Each number is 500 + 40 x the weight over the matrix's rms, rounded and kept within 0 to 999. Layers, rows and columns count from 0. Numbers have three digits each.

# layer 8 MLP gate, 192x64, rms 0.239, rows 107-178, columns 0-63
542462540450491550563555502520516493508456519468508435483533460567500473533426465482477503499500525471489498509488486510470402432530548441528496474543492458450425478440543468464433480495478448
520484486501523445471538519476592487542485557543515488417524514542533477515520508530463535562533475535426472529495495580497481416463532434495515464409546558523499546442500576493541494521526533
518513517539479448441498514493459473432469486441490448495492528483563507478502458444515586550513513459536521478396536539462512484428533482476483491522563582557492511469491487526480436557529494
474481511525516555625520481444500502546558571558446482481482525516492526469522459570497425489506507494464517554486533501488469461486508459508484467508493524488567495501537478599488484447482578
502493519494404467546548501508577583523554506474462478530592482483500433502512455503505500483498559456436513524576504506469503423462468508454501473475533474553507464511447574522513500505493506
475535489486476492488519503504498523582530488462469499536557552586525472470512509520512489544452522488493490558533475517553491394510540509509497488530541484546488455548449528541491503465592540
477481514476525542528504512540469501488504457490486516539457444492524569531497511522497521569525544496542572554544526513539498468477540555579500514491467497510478460498487489513490498511552543
520578540460423490565477543545498518456536465568514480508541392391456556508497564455512557586538551516536492508464504465525482461506520423508520523440519489506491514479458438535494491492525443
470468515472405495469546473487505519482555502509564515450563488500450573566568469547505486514528542520442539435530497481553471486500506556486517531503497386438522532442490488525462486528544540
516530541471447543520437459583467545476469429479511462523530507452506471537443549406457479457479491542458500460483451537489483501534544515544480477449530465483493554499562500538463555502524476
535486441463515550498542519517577447500456443504480486546487451468491513453519412436570546508457463501545467540469464517481441555489507495480535505510471535511587598496457491463501492545548506
497528489479494460524445490472480511491502572378518562532521434486534492553497439480473534499489546562492410536491479517396512523424488542464468515497469540580492522518471515496550531450474483
451456513505465507543530499541476501489493542542541525437482462387469492481556431510507461533456521536444490473531390539488458466442439496476525444462519508569487524552469492517563463465452531
414506511467496546476523508511469533493482487565481499441490473440512539483453476476547439516490419503442434509491527533468550478421497606479572519415496486481483420495501535535527516522497543
438492472489473448465506539467375551501632507500525395475545572531430486467470491545564506498486429536456517470498530521529552533461525575489512407596499463455572447590481493523548452492490504
517538542540503492576472485470425460511468485481485516556493459554570416475472528508496565541416509473447512468495471536493497497442480416509457447504506497499522467526503482520507489521535446
535503498518499486419530505484560601536499447518533481557510497406483496511459439522556522497567476523473477460530487529476434484392491536446494543479493484570512515467443475497438486467616521
430524500481502526522516534481489488525471486485454531501541452491460511547432567499508504438493540483497498530562492540509467534506501463487542473507566447561540541434510518490582473525459498
534548559559521454457502511497519544540473531438499466495509570485552509425486453529490597577523552433527536526512566531519432508501525444478478504529527511556521510501502516490420593454535515
487481503518565516501471543487430451499560490455548534474455453578476561475478556481483482524418452542459554525480467477567495470467531535543536563535472504497537574450464547409479493481539493
550502505465561540540463517523514492506517479500537546462556501444524467524451503491474474478549526527444520416497584535487493548439497519510517513537586466533545490520536467444543554548558465
473534496568452521580470543487513502516488477459536536543503560525519557526438519504490484516471513511566462545520454564552430471537514532467495524420503501472468541431567459502491539523486521
479479518512516452465474508483427523512549435440544567572584502484473502548537539468490463572474464393566500542466485439511477496477511471545557463552550454532533540547508469485407533473494435
558575504522534440554502504472527487486514536570514396464493493469502445494481480541517543505431485458470499479505493417443440496420543415468561465483502506491508476494514557457505560520485437
528490478526500540526537538476437393459460473524549500534542480488536503573499476496523450463449473471476518558541536500562477500523498482472510543468487451501485556538508502450475546484531493
571514487390531492510533536493571518608571483529577533488498558486595556468509498505434452486536534472506529465503509446476478506388491496519524439510544484561518570497535506467509502447515494
474505495510480463448529557482581444468482464516459524544463513500540476445485460536446505512506564502554484456569557545503442518413502463533469501488465471480522439529456487477490495530499492
505446470517511419500424465527525488540538477516561482505489461453370445614447471578470506507511481512498499496551463510540452534400499493478451523530532492468528491523507456464541507516528527
485523536462600456449437501463391498538540482531447496466536583488500493474499512466524560575474417512429453532511559520540503436474513449480542457527546490469529445583471520445475522499491480
528549532436443559518459547484541504491505474460536555471538461482417479482512458498486457541466492485494447503560498456476542460450460497456545488528513533539583487526489496479527477455459469
449465477467468513485465507546570500502486424558545452558523473548475469406460520513546533500522404495530470440582562474511522464521501456458427536434488471479478443451501417537472484518545506
465534458557499484509487492563489467539474445497524462491523495431499580527383451465503465502558517518513550472444429482507491485529518480491433443523561502494429490538524409492407485546487554
549497549476507554500523509424468485532456446510560519527483561541485517465505484476473473487539478490516523520491478490504531482493518458510532519434504468473496447464511592457557522478533503
501468610509491527458492483521508531547525450476593500531572529517538466486456472501574472475511530514426513465557471487468495568509508503526560519514525469501531478482590454563490487488483509
505484494496449540459445484465454490514514484557515528522494564494460602490479501526591472525459447507596461538434480528490552525435455384524435454474515509504590547518458436540517523516466551
485484507527468521515500526469535568506529474467474521512492527521435412552491504447454523570473462560500540454578497471490495538502471424474434470456559532512516495494411526518488524528561460
460481508508565492528397486491512599489466416466527465565585466495530419466484499469464478466500487492480440479550517507494410526517534519462488545518555461455481476510486467493502598478497423
442558441468513456525575477440528477534497528450560576548535462547522556563562436524478469547517541481464518551479518499505521478500541511448450523462475468536545502491453444534474544536612504
417485462424521453478468442498519580533435515532540616454526479482433563469549436553502498535470465547494539476467578500454440532489479543503500474534526519459399555506533476476461471499475589
500562401492492502569439595484515432518525499491507512517511473518535461517484530514541493458451513473429451522471521545447577459506490462546473483492525456515488501541509535549546527457533528
585474505502518537459539478454471567527533418488583551519526469428543542480559420499538517457438530515492566492563503516503463488516501464561564511465594474413453496541497523543460499480481487
489502497471508540526495486443498452489471466507497498495504476521529516493476462545589521506512460503471480542477520532496509479450566461560563497522529488498533508489541482463512529481560527
439519529495529454474493496512415598484503530390507549547447489440546540428496482495545554494532532448502497465545494447507440528528522451541465486545433495512479569442537513495476492481504527
542545575515488606501487502497412571520463538501516553490536477413419551473498496442534558543523499470507495575414548487540461429518534527492410467529523491476570482459549476546505539510473521
537500494486507508451497586526509487514540500471571490467547430527462493499457511537437457514459451513477501480554492581549504483455500470440497548530539538417487526495492501460456487535528511
555570472502504470535482506506468546547539512526502509555484490504528525474534459463487580503450454442551535563454577423462550549462506459540494489506510527487490493539548437465535409455533521
519476492520475508548422395479507551548442507493511511554515560448419450532438476509522519486517481483490435530546458540474497491497519463519461498501502523516505476479495484462486509487451418
498532450516439447527492524456463502494473618441511540530548448470504595542529530463518534490513461509462584505472506483528508494477448475501512460482507555561442600552431487490482493532452530
505523491496522510436481496471470533486479463524540464530537487516470539477519555421478538525538452515467503480518440497397476527452471530502560468384572480477548544418466467483485469506527450
512487501542465572537435529543497512432414507443459426564531482529512553488522483526556489512506482502487485512609497458504518449478530506469495494518535504579479519512531508481526456474489549
513420512525428554522442429472531547514537450588519532527526499533530527494425469450491550467447413509410505590479469478506486565510493464539497482457523484509507479539462496463523481538576489
542466530446547480480558391444498474497528539505457550451577454481534427510490491496488556520477583477451467506505489526432416524452533526511527494468478486553567521520436446508554479489500392
498508502502540574530513555488532469552486531522494523514497527519450529461445507535508533520423550545495499497552471566495403471450531516505535480533505487518524470565545532496493440508529531
531485503481535526528462499489493480525542547484538515472452484516517525455475487470511491492478481483537562507531456506420520441462510525478511450472556487488449493443484548488486516485494564
485467526430468552441455529507503451517499514563508414536520511476472543553468494493506446412480516443493622542497497411498492515407439514490561458509511401459470510438541520463429500470540510
556482509490512508527490527461540495514474546532567504535520443492485514473530523479555580465521415545569541502554477509472497509548504469458488511494460536489460614472488526489490517565430491
558519479498488437529471516514517454525489498495531475484459431522430501506445504531495472481554560527507498519512462478531442435460506520537504577521452550489532489503514555510453591473511557
526504531564522457513491583502492509487481527493500463428479452567468462480546466521473521545453455493523454477489494432591412472490514473578521461487586535469551509496537485481491407514589488
478466470494463464496513444523466482570546481506577524443523463519514487539517512490454482554425450481469525527484471479471464559517494509516532485488386532530454597472504440511436505486482489
482487490577475490485500436446454479530516518538484441518486519520477418481464503452575572442454463442502486529534538559504498476499465464517505517509455456419475515495483509442469513467529511
420505471538454525567526530495472466473482426499557457539546567486510454537483470527492503516536496482483475544481469522504504577488478573464540475439462463471483515452409523400447482507470567
549520548454448549443461500431434488486494392491548490526523504485506504487548518441479439493518484389490489556459540423510490527536437457501511431502525488410474473455544500518513491387517619
541526461504503396517433545516489451487440492531538594453526556489510509539456510523519482548438509530459496583508494517521421489433543547445533519531495512566482520477515462492587596494545545
443461474456443590449503551463477453574559485482469463523615491455455468566553474456548519562450497379493465546496477490472518504462541470578575482517526431478437615484510541471533511517506486
480536518460483505472436547469440514505529529525559526513471530513457485582456476528499511560480509496445439517485575463510494472535469443529534441445456537506466438398431506542458549544548433
517529479543552559540573438496515442449550437469491511494479527500535532454506469472521524544535585484476534522521486515508477538430507505479475445494554420513503476563497567510503460459486522
403520477473547551502480472487481534532410510513484515545500462527516486456565539509517548552500496476559507496538566421474456490513527513553495486551521502488506508500461451513489510542457517
522481501543482452512571482445515593525448511518606495531530531478441463509540514538556494469485543531494463528563473578548461502477460497530572475497503442451509511455409466447519479527530558
486523528439494446407436478465469477432595474543505495554463493529570494509498482414490474530499495507542545491523508422480490470436470571504533497445423445512581544539459475486421494476520471
483463503501517464536459569512489546508495432498564522473491458518532477542494527464548479492531470562406487523531534496458571504513472480576522461448498506555492475560463496518417461469578513
482553534526550509531507512452481414531502547564491536530489530455513442458450456518530485441458461543472455514525436559468482529486480457491475470505498537484547542613477467476550480511559439
541486467538456484509476516539457543546513510446557606497435485518449527427510503471478477516517426474560493510443457438463495503521549416560435506458528497457493508565461507434491539535519496
# layer 8 MLP up, 192x64, rms 0.246, rows 107-177, columns 0-63
554506564486492500480513545504477476501450511410520547503468491575540545533492452514529502473452453457529503508486489480561504504565459534509552484510508511519485459487420568466466468527500464
523439561471427530574475505519526502451508564517544533538532571510514504517496526478503546508529562448539540561439445531485516414405460469528529512473501539546516589502505468505583507478519499
567521523552532462508541480530516474536558481464596439504486501591449489562511500510527514501512509465414496553574495511541546476516459487441505497535476507467502469554562509551503524460534546
509460579506495478498471527462487481512490475449539470520589502500520479482571596539518521484527513476495507444517489477595522507500518491545490508478422528502513481532541533534535468519490494
502488512544479435475537592477506502452518554443527521451486416472496506561519462470489542508491519543539527476467501424531495514448485527446504517478541459463501571503552462513398518502509538
514552505583474487435465496497445493502534457499514450501503495480570531461500489505504475505483497574500480498510435537509518536547464486518499453521503455437493527457598417503496514480492469
551468485481471436493465471502490510509533522501546480500537545520524481486499499420485516476515466501510545484471491508488522553492485455528472464427476529502553524494508501533516501447518480
466480480524562569595568494520564478473592431549503460490433450468549503534559513487518444502423517475523501471509480502506452485490534478434563549471495491477515631497471487519491482542463533
534536436558516506529527445496504574448467526520449449556513449442511564525566482493544468549477535558527483588561503498533494473481493473555499506461522501416520557469474499446553534462511503
473481555468488531493479501531468461452498534430482531536532444528535367526563510530476484504545453480430464501534514569468472424408560532459531534581450452497506524545530495493479550471503531
458526515550531522505491503593479566466434531501496487517517493553557522518580525505510510510536505523479580437562555442456499548569415561477482518423509479454454477440542502523489527524519534
530556471514512486446506450540544542507484503549507466448507552465559563461531454497483443437514486461532593539563537451512481489436564489489546504476395537500504447449522496485507460449500568
425525586537505543571477476490514541494478545490565472490454491497498490515508477493494523485514521535383497518438550522501544467516537580509475521482483478579544493551489508506525511612492567
463492522509448514510484472569454490461469553551566516504474545536413586491480509492490519606495488534463562511534476544477585462474391493550482512525504508513490499496536519530579522494522576
504545420413443344423459557491464436467407484513536471473585504509504519478519500528533537431499508494544477507462487527459551500539468458496426492550502503504458473470446522451496472530488513
507524466528523572542415499480496507513482420481509471479593586554426526547562585415498492487560534545455503474538553458529514467400590567544488514509486596466529403454516530477433548411455507
579531422545468523490527517482524464500563433510538520453480452538478530470538510522475530535457529441507466530524504461447600451513520531550451492509535474547491584480565501593480494477507477
509460483538495466487562530481543574479504561563508468485569451469508518532491506522454458516503416495537526535493490535497548533514474488500498513461476505460560536499522536538465432434466505
511500551486464594419450451437533413516497518491520529459462521508506502485473505459484475502512477457519506537524548509486425517545445487531521453464515494598471478484504522493471502494546527
476465518523489538567502576515483462500469503461535560512503475569480500491523460547528489444513487500511546574465467522510524594536430498621516525432516489576478563512493491485481516462461549
494477527561573506490465491465468452566448538429500488498489519520524498496530439502442576510575484488464487500473512515446479453496482483375527530486492446483470479512406464487526476508495482
396470483424561505499469491510477498575512455511459458429466536564577500451493476495490526465465522443550508472522493547465471510490511503478491479468499558502495525588544540435496508482528435
460430435540474496629533497431507482415591516481512481488519568500484470568541548498538422484467481480445443475442535514497508555505489489474491498494439477478461436523487488417545537466500512
528502502426465458468506498548527497526491474431487550566557476550570517462518513571524494554473453556492540519465508470471538554503467533451522506460443400493439546470566512460457467539500505
530444515463479503486464504525496501480508500515535543459476531451418466498419490473525535550479498499509498540412557501465529482490491514504517444496478480481517509503589503517520584472511508
474530438533479576487479507523460552543452425430425427444601402461505480532489531495500527561541517517467497565477445433459508490553510495527431474460447426538434481554501520524449533498520400
464466486496485504531442437488510453484482457511502409454495600482501526455470496528544493494500492443545527505478536537516490443451575507428525512532538527528495498471486519494463389477501489
497520516414437420451477445492501411460475448480524529518461493534461428543526475505497496483501468515437585497462415463565473537536503511481567491539508478458526535511589515522441510569529512
393431545553492476488510422516451445452502515480552453490470562521517522527479529465488480540447493491394496467455520454497546445484496568586574509548497570536475561473480504511481464493504536
486524534484490468510549539448471512502529573537539579514520502528505496502514543525524508454524521535584432531468579497513523537533484526551534532482547460508512475484457539465507537560547504
515504531489510531532500444430423511475534510580540471481524458563578537472544520496580467505470517592520492485517395466486531448455458462464476482475532434482471485547467459515499514490438555
512573428512550475489565494465429479554490524528530552474477507540491448529466461462495420521466465534534486574495515492486535387501546556444504467508493502493444484523552515488510523497508498
413491441547426482515503500449483517518450467578474485565552474471576520441498528478524465498483481497533515510485488553522501515523443510471462459491477488556450485488533485479571515505482473
552527489421497503527486525474474490448503591501472553519485481533507382565492481553462577546418562511513465490500446496498450522508550543577501522499554547484486517538495519588480552508546477
473490496495426539474511524551432517441505500490482493517487436507498511543492475439480571451464439450511535507422423508526520503525536477559506502465376516500550512466582429509438470528525532
479576494482434494576567547562488515520516433516470496551490516420486552527533452533492483459439504501475522482415442443563546469496477485511507481501549463550474450487571508526540481466478507
444480494481567475475560523412487466507479433506487498506473495538550532484456445468495488389485478455438491507535523431540508547499425548464553448499470527596520477492522499458538433471461543
468499452509529555518567444455550444544441440526477450515497514547443491458537492371485494514533491500588502509472479528452523582439613472458487519550496451534491506470487493504550459476563474
487506550490526626537529538492459539466518495550474453554465490436497463569497501507454489521469587489442539513483510448455520418452493523464560439449493542437489498450460458533500525464470489
506451473520464466509474516535493497470452503474421459515502498488588544532506442508501521536573460445556525494469524465542512488478544524503539486494527555521510469498528612525514516530457556
496527487492479440464511514510486446444420525528456463503550486531503472550553494544523508516502454516412505537530486518529530483527482511394463510561512419513572471524446483558519530591434539
464544487461503440521502574520503536546507530511504539557544483487463570441457526454472401597499459475505496493550501550542438484514477508466406535507530496507459527536515462503529456519523488
621511494545506506500484540499493487629476512487501514532578510451521470518540505475524437495539497538444457491552490532528524526481484482485552559524524513497479611491436458499529578565466564
497501470485509504562431475460552500538521533520512405466569525503490511561422526459545558485556544428567508487536520532498568495478494459501525431569492505525485502546530423526462516518501404
493442457501530500524458483546525466564508448490510448494497515513464491551507487434511490542496469503539437559476545493536521458458563473493444483482443522484465528510417515402484455473468468
447544501548473580584491535509555585473464443446578476566492524479474536543501553444556537593602452527500446450476521500482548527504488533505520495514537557533514503488474443462496482496522550
474517490590484511491488543530486589513440455494517456486427429386477529494559463477504524507538487500451544548531553505511450530575457477560482519548502488465494516523520497486503520454509466
480485510498483484549484473411556548444429534496555509393502530492482558472486564572468477512472525468453452514533576499489503456451486452521504441533530462468503583502520543507438468547507455
448552540557499499483442545464465485534516456425484469479493501533533453495463586475585525479504499475512542583551512508560514512544529428494438458578476546446354451569535558430513508499520559
452453492555492502486587536583463511547510490454497477502496450485499438473529546455519415490449448497465509600508482517524463521543523560399510451550466498523500541552503447534520511500492491
489486561483526478506499474502428519438527533510594519473557520550538520527457552477456509527470563566572529521538503479564466512544492498527502538466437456439489450546540493427536435513562490
526517471496575472493524516509571489530474494515476511452534461511569542473406471470472488534515472468506473572491491579423473585484515536566494482452406492489495549535505475452488514452467529
483481487500494530558472511525534479522477488473532549515492516467495534474510568460515500452461489530452465493530503484473447501503510498515458502506549536577426505474498546526569554504531485
448548462522470368472523501438473474568449428513558461513554457461526493533463568474486482561475402527470524501491517526579483458492513587453446576531479474539518618507470433489460549501479475
508425444510413490477525451485477472465485525481540532499489509484513532561451523488504506417531494457498468479525543523508407440521528487534540513588504580458520542531459525587539485583505487
565520475498466525536433500513491446487531513551499532555456506517542464538494445445493480517526467509581600490493498470497521509473506439437474467493464538496474480429529516532513440489548521
513476504550498508515456464481412583554508502514513488449437441441463482493488482455472553495474492544500526534558454510516476524484508501470464542471542467519497513545515502532520520513490513
530505444496553532530532513529558505505497531518506520459522486462552548443490428435516446481469417513498497498507515460525497471515476477474500548550443431478537490497503597488428470530525507
564518494479566478468518426521446506500488518551564493518530453516539531505488543467471520464471537539510493416554502476511543455447479499471515457487489477375483499478533486466488446509493442
549502499539484547592504511487545478523530467510459549522521490483467522462483472441486482385559503466502522482451524503553451517507486514515478506484484471477598487490526490532488519443499492
464427508492500590464495573475468463529511450428563492508487494479476503501554533499462461522465470448517528409527553477414552417523546481502479537481437508487493480457515475452501466541488481
559576505539524456529423486541420489443513491474454526499474533524549547481459500481499513566511447556525490448571503494450501517571463468489477526456470505500480526511487425508481555568502486
482424429508440428485500521502471471445485550532495554531475481476572506493528469475574517453487494563425516541427492475527496516506556484499486545440494446503475535448529493479463512459538456
493462489480485570426494478474534478538445453467569539536551471480517537542539509556462514465474512493507450504530485608596554550476519558501467512527473534500577547481430601532491564471468487
531545523406568582496552451493574416516522545531458517521530534488451557492475542517579474441524484495523435499530531534523482405468491443500570531525463510443517535483475484524503532563439478
539478519529530533483484556491484525493543514507480502483527512465503533496517537512475545509473501494499474517510502435488459559522456457423464405521460519526453499497548469541454507519491475
497484554476537494439534466472514527435485515500493538484538531479547532511487505537426517570531480568460517518503446462472461498539467479466476464570490488448501531501541466489499453506477457
480526505480514477519495431518534510482450501531437476487467494492554591526491508528534508563512546436492463478418485522577505488510529499474449471510595520524450517521570494512445509577520479
566546428451551509449514448455428442504524482513505492457446495513565495489503497543489495450512600480478474488502559588507456542485533597524612487517515455472484485439513559426532453475440548
557442521519545485528467496448529508521547509536484556462504503483521472516502522447523503456508494517545518505514529506424568483503544502516490465491527496465524531397506462522463519480550518
462459584458464580498467512481455479560546464482444523565465537525509408475443546534481543538530464551534508485449485535532472466527449572488530503495498544468502533580518508537431494446484455
# layer 8 MLP down (transposed), 192x64, rms 0.273, rows 107-177, columns 0-63
493536472422496492432554483497459447516496501482511491540519532536540506473481424456532518477515577551528462456496558445501464481494539482461593542522448489516513481499464494540470513516465427
473496540579478529506444486558508488440421594446491445523498541552512515467457458506552442528561564492430468502486521545498556479524530509526473526532468483530473568519561504570468541549506513
516498409538541508476547494529440437533543487476495542488496554453499482493515470395485453525505507522543544452464523484462464456554525591487506427497472491530506525526511542539580437536569500
495506475534493505541475491546519457467423486577637456498455494484486532524505454532500519504516518564459533511515487532493500480436505471460527481444525534482462507471477465514487502498520522
493512545476453516507496497597550534551508504516447503469523557504483477496534520513436515437515579463535483529444477510539424418502543513452453425495525482530529406530474606486475460501473569
454483445548468500540498486532547547576511501512442511508499523526480506501540548504563502514522567401510557511516525496519505458491512546582460539484512507530543436502433574515530506496544547
517490552542512509524499523586522473513490525504478505463386494499505576473484508488464517452556517450533531487533479459537502440534514520595469526506476496524483485484469460517445451457542558
559437489552540474495473440504571538544525496492478507485488422521455418536424543509452423388455482496413514543493490506524474470498459485499502422560524511471453494549540477514472551471435507
515521481463490501530511490422520533515502505545506429533495509452465525507531411518520519500559573537426504488425537472497537497501468538448480630495522518505509545521476552493470495481554587
441470435499515460467510415444504500560539529525471489498522472484508517554530519502545564470521462519536475495491441498462428486489399463433480540400476475488485486485445512572510510575470526
509535489489538567536481482487448481475508508509513483532504557582524538528469502555493446511501487498473480489475516475540530479374515496551504384513527519539469407485549548491484481470496486
498442559536436555580471564516434515468500508484512537510613529487453495538525402539459517484502505478441524506412425496457457514512492575524471540502566533487508498496536498507469494499511474
481483470415527449528427574503586465542486454500485544512539476508505521493520527505452528479545478469550501537438534513540502533508517464506581563490477596413552524500487488546510546521466494
558416539544496536466527563507530563493418555509448504502454510488519469459547534566527512490496517511511498583565509504439479499545451472486478532493543587487558582508488469561486500471544489
483419517524482449561459568484436515457545499461508509518489590511579512507495517515542451491582457476486498489455510498504608442540582452450539554488505446473442447492453527586469517515518475
560531424435544547531476502534536494523540449480420474511511507550425527508503457548563542483480566404506432449468477487620579424550525504482595596480523543443492384568539552418456529516475481
453503523512462504475474497438517572543418531494444500535456519408489497502479456529577541469479473494461438528504496552517510549498475511558554560525537442462505492490529489466465462460562498
509507490487482493491478541473576495574556435555519506498517507495509497436516562466538513508545521516495541437518518487484443517460400552513518377489487524464498487473474496454508566518475566
453566474502480523436501493481533470556451460535552547480484457460535528515502526486481492443525481475425538512463504562464529471459551466452555448485516464507488471519494553547442499475521495
496487510424439486522570527495501541471473485523493487526526441420547446476472572462535540531521469564471480486555455464478489507515443541472430551440436489527539555497561504492541482554490573
489537462463494454586495531468478444483513505433446501479493495530517471499566502528531511481545529505477488425537480448532505521576564503441517547528475502538581480549543513539532513494459524
442478497461451545552536509499483576468503448509474472479552492516527529578545538466484441526550525456472559496507468488437542476473489522631511461484479518558530564514569498522511515442500520
519468509528470546488462502613546517552466516564458520451454494534491543465538588457534476454475558546525481515410525474538590459559513432502529401477531488429607520532521529532551552539515488
479518497511454394536429538415478515408467445500487440499512563489448413508493533451535511505481554494554462472508532457450554499525489486510482449468548517535491450542490465463546473482523470
471502501452544512506508509494492450494543491482426445413558454549491511498504599458503435532488471471504483550539509505544504490526495472523466425553545508469524554515490492447562492469512508
597483452511502503406464474558514464539493493527452493429547531513439455533501592497473511581469534536490495459608436512483598459498501494482593502568513508491536559505530424569537520558505421
461532553476435530552495445513476541532462516517543516525458500466480485542497493529490512501538526502488467528431486492498545498551517522474538623460509425463486529549562575518486529515538493
522520523553506444555564528490524518449428578528464478506541481553443507549484534514541560499408484553495500602459508526495498486559509566550472538493533520470560465559542518588456548472471521
463521445450444472501407513519496531487601501538490539555540493453490483483506526505520525549524507389450447475544489452537539522477475435478517420610549531529477525544529482521523523513462462
525455524553535525464487544535512514457515487483498576510527468504502472521522519473431478585511508526439494489529439446439465457459465477472425449463490529531496501509411477488490477504504521
539428522571502444408464485556485470482428479544555499451480504516500498482485486493433456534525509528447512456522570495431465500512477447435385512517519496492447474518567490526451435477438481
501525468499499472518516427574564483482535437505440585461529453549496496483438444481480535556472513510497508552483514495470572498473481490495495456565492520500446492514565617471482577505480547
503500450545510507483461517471453529490515515554503468485552491513558444480529531541466511488526417476534487544446562532531532460515444484519435524495500575528481454512503438550539479509463485
550515377469453488476515440518453581465497503497573537540444515510542451434481498457571537532481500519484456495418495488442471472548537524518486428511419511495481465521566515518518508499482503
482478551461533510528499621488511517470496528489508457474478531504419462522476557476478513504464512515517578403589496451490515453532451489514449486492609537481518519551480542568506513419483434
558514466479559515445454515505487456588428486493416530492551548533464531541511371528500497514475422473464469511490492527513596499446454463523407508482552508523527468522516531441456493567464540
448553485527459457498488460482505470504537533510504492451565524502504515519527498552513435520520465447519506498464521606484448486440550575518428527549541532492467490468617483523512411504447439
526471558495566567510547496505503460462477542531508534547592509554536450484496453525574579549398416530492540498533392515510440539478462454507565490520523477570480418486502452525479479511478452
467486477504405438470460466537495544488428489522517493563484429429462500525444447476533486489552529525507507495555482521506478547514516481510492586540514552463513462506545516515562463592506532
453582476466530520508483452514524505509477426512502453520422432455539505460512425506386499448500511544500557462502514444507532498482520507527533460451527526505529519505497498550576516495496488
530566467502536520550410465550493484516517473541519423475421547490490501473494530498547542489588442531506506429485514490479525497553512515506503390502479470493500509452563498548445451536509565
513516551496447501572491532487536498495534476409519544498485423467579528525439517507537486550537485483488554511593501548525451453488426479527469554465519470446520491425482476472493503493540562
453530486494518514543469520524601537477550466523456529510492568498505360520486452538444446432482511467451543523530486534497473501539504469500474542570489515453471523566498547532559519568501510
510473499473396538531544479551532567453563518504518459512531440485521528440518535556488474529484538486496483437478556508505559548460466463475505571482535549526506467523438561458537440513525553
532442576525466527525479506462495527498447483471530463493552559493512402578567508514509494468503507479485448442549585479473467459483536468563462470454504491525514461469466484469491532491507444
470545565495476473526530490424491448531509436448510458515549484535515485498502442485512503491554551544615508468527477472515476505426498608520498407498501486510494510584522437519459559538432512
506497518520511564512560485544562459461497471530511476481516500522514478561445513523460462460532470529482496512473444522517535511481480566488564479407511540484515477491390501489480448496579550
501541575499503481496528456542437575453576493558525560500526512488541512486517463493500448511474476441567430548542569449516453547502480507541447501592502506523508471449504454530511555477518525
482486532522445472456402529526586542471478558507513466531548511422462488520464487472491527502587486541514583487459490516436476566482486541557505536482413412485537554456441404501556470486526479
544455532444533501555488465500517493463425506547465529488538520501482516510440435487479518525511469456501471469497492468519593497512565463532539616536546514518533495483539575499446498544490498
527492441513530547454543504530472502548412523548504497486444519477527462478559547470471528541523500554532547523437497507553483482546457460563558433473522467489525448444558434511514506548458467
538463531508525487507571488468521474445444495495435479458557526529508446527539452480481520515406498497512395500505499511460572499534512503396537501506497510487543559555446499530584486466551518
525468473455548532481487520517445504544519481505529512545531486469540477507541565481450544505451531545534451473528475538521561501551543433470505509454517488510485525548466493532406482465524466
461564499476472491483404609445497511487594532424520487495535480568482494485438477520539454533428448517447487577485503542502385523463575449478526547487534487436559508538528479514546545506481496
605534475495484509552482448412403483468561446441494534505514540569513530528593501497517526454512523608518482495484528453476472472527515509510475482521502496482562463547517516498517465489438474
479507546463463466471504559507564502554531519454537442489526476476543399463463555535491487462526493504561531583500501501487526527504576502535429533498540504521430536451529522476495488498476514
482498462563464515476507523465547466480546509487509515490514493533521505535491561497479514458473527469487462486472457492543479484507460491478575559542528521493513456533531604487545469491515461
515502454537512507579475476456556494481480623539483469535544480475534484491467597549488518505429481537511521491523458514490499476452503439466496554490512540503452555552550507465522570518493491
507442458443563510526491507555414508484441456451471460523559457489471535472536493486516558466510520455485492552519538445573484501524523517472473490587516491565526513533456588498512512495532527
450496555506551463454506527527515500538519463476480504506544559496513407544437512509486471534450493459447436492515521536486512560543577477458508533519518514479506489439474467463532478554535480
478504453517451483506533518510563486546551389455500479537499534540502516428533500492453520451568539473458505480516462501440565519486499474476492506472456486518484525477457572393480518470484426
555518548523487536534490408517537535565532554552490485531464565521484531534544516471569497535453457553461515567524495556494519492479446483615441481503501559526447484482441542494510471495517521
508486581451546637455558479455509527514512497480544469521461426535514483495446508505431513502489494499497466511426506521460561515556470446494531550486536502502508466566451459502490500492446519
451586522574503448505534507577530487513554436539461544532445522584454489498531563480512540551581496475530475496483504503557436445494530452441459496475499429475534481500476515448482579491452516
453462513493505428473471527506487413479431526488477579442499514468489532620488474510469460425503444491519533521545514543529501435503500487454505549457556503478434500565439550468554498517478502
458454513515512507551513494463534460516475543520455481484448557504513544452464468479544466559526535488498469487492569538501444511556523457488519474488575520535586522519463504503516462490442574
485553508483513516513477489525545587529460477546502551470534498550482439507534489497549546498519565462481515511435552490515568492550499452561565420518475496510544417517486481499462538512497491
500503475508455497508438507525517493512504529519460522475530493527490525528504531446473472530518499572439531495519481486473592511501534509494501530448516463553460488521567522583569548498638453
527496509535491518527471422499543462465519500496494498465489536490455514437505444448468487498489478483556533483483552555479681375503482492493494549534457567421480469443499504493506542510494479
487508531532491475497599456478466466451456517529514478460482504468453465492441479510491467529462492416482488590502445440496437460439470505467490586507438542492449534518556550464475502450539501
473527456496545484523501496407443543423446481449518447489465462485500535471455515478522565571534517463504408530530422503519555527549490526535510553528534487573497520532575515501489487522525433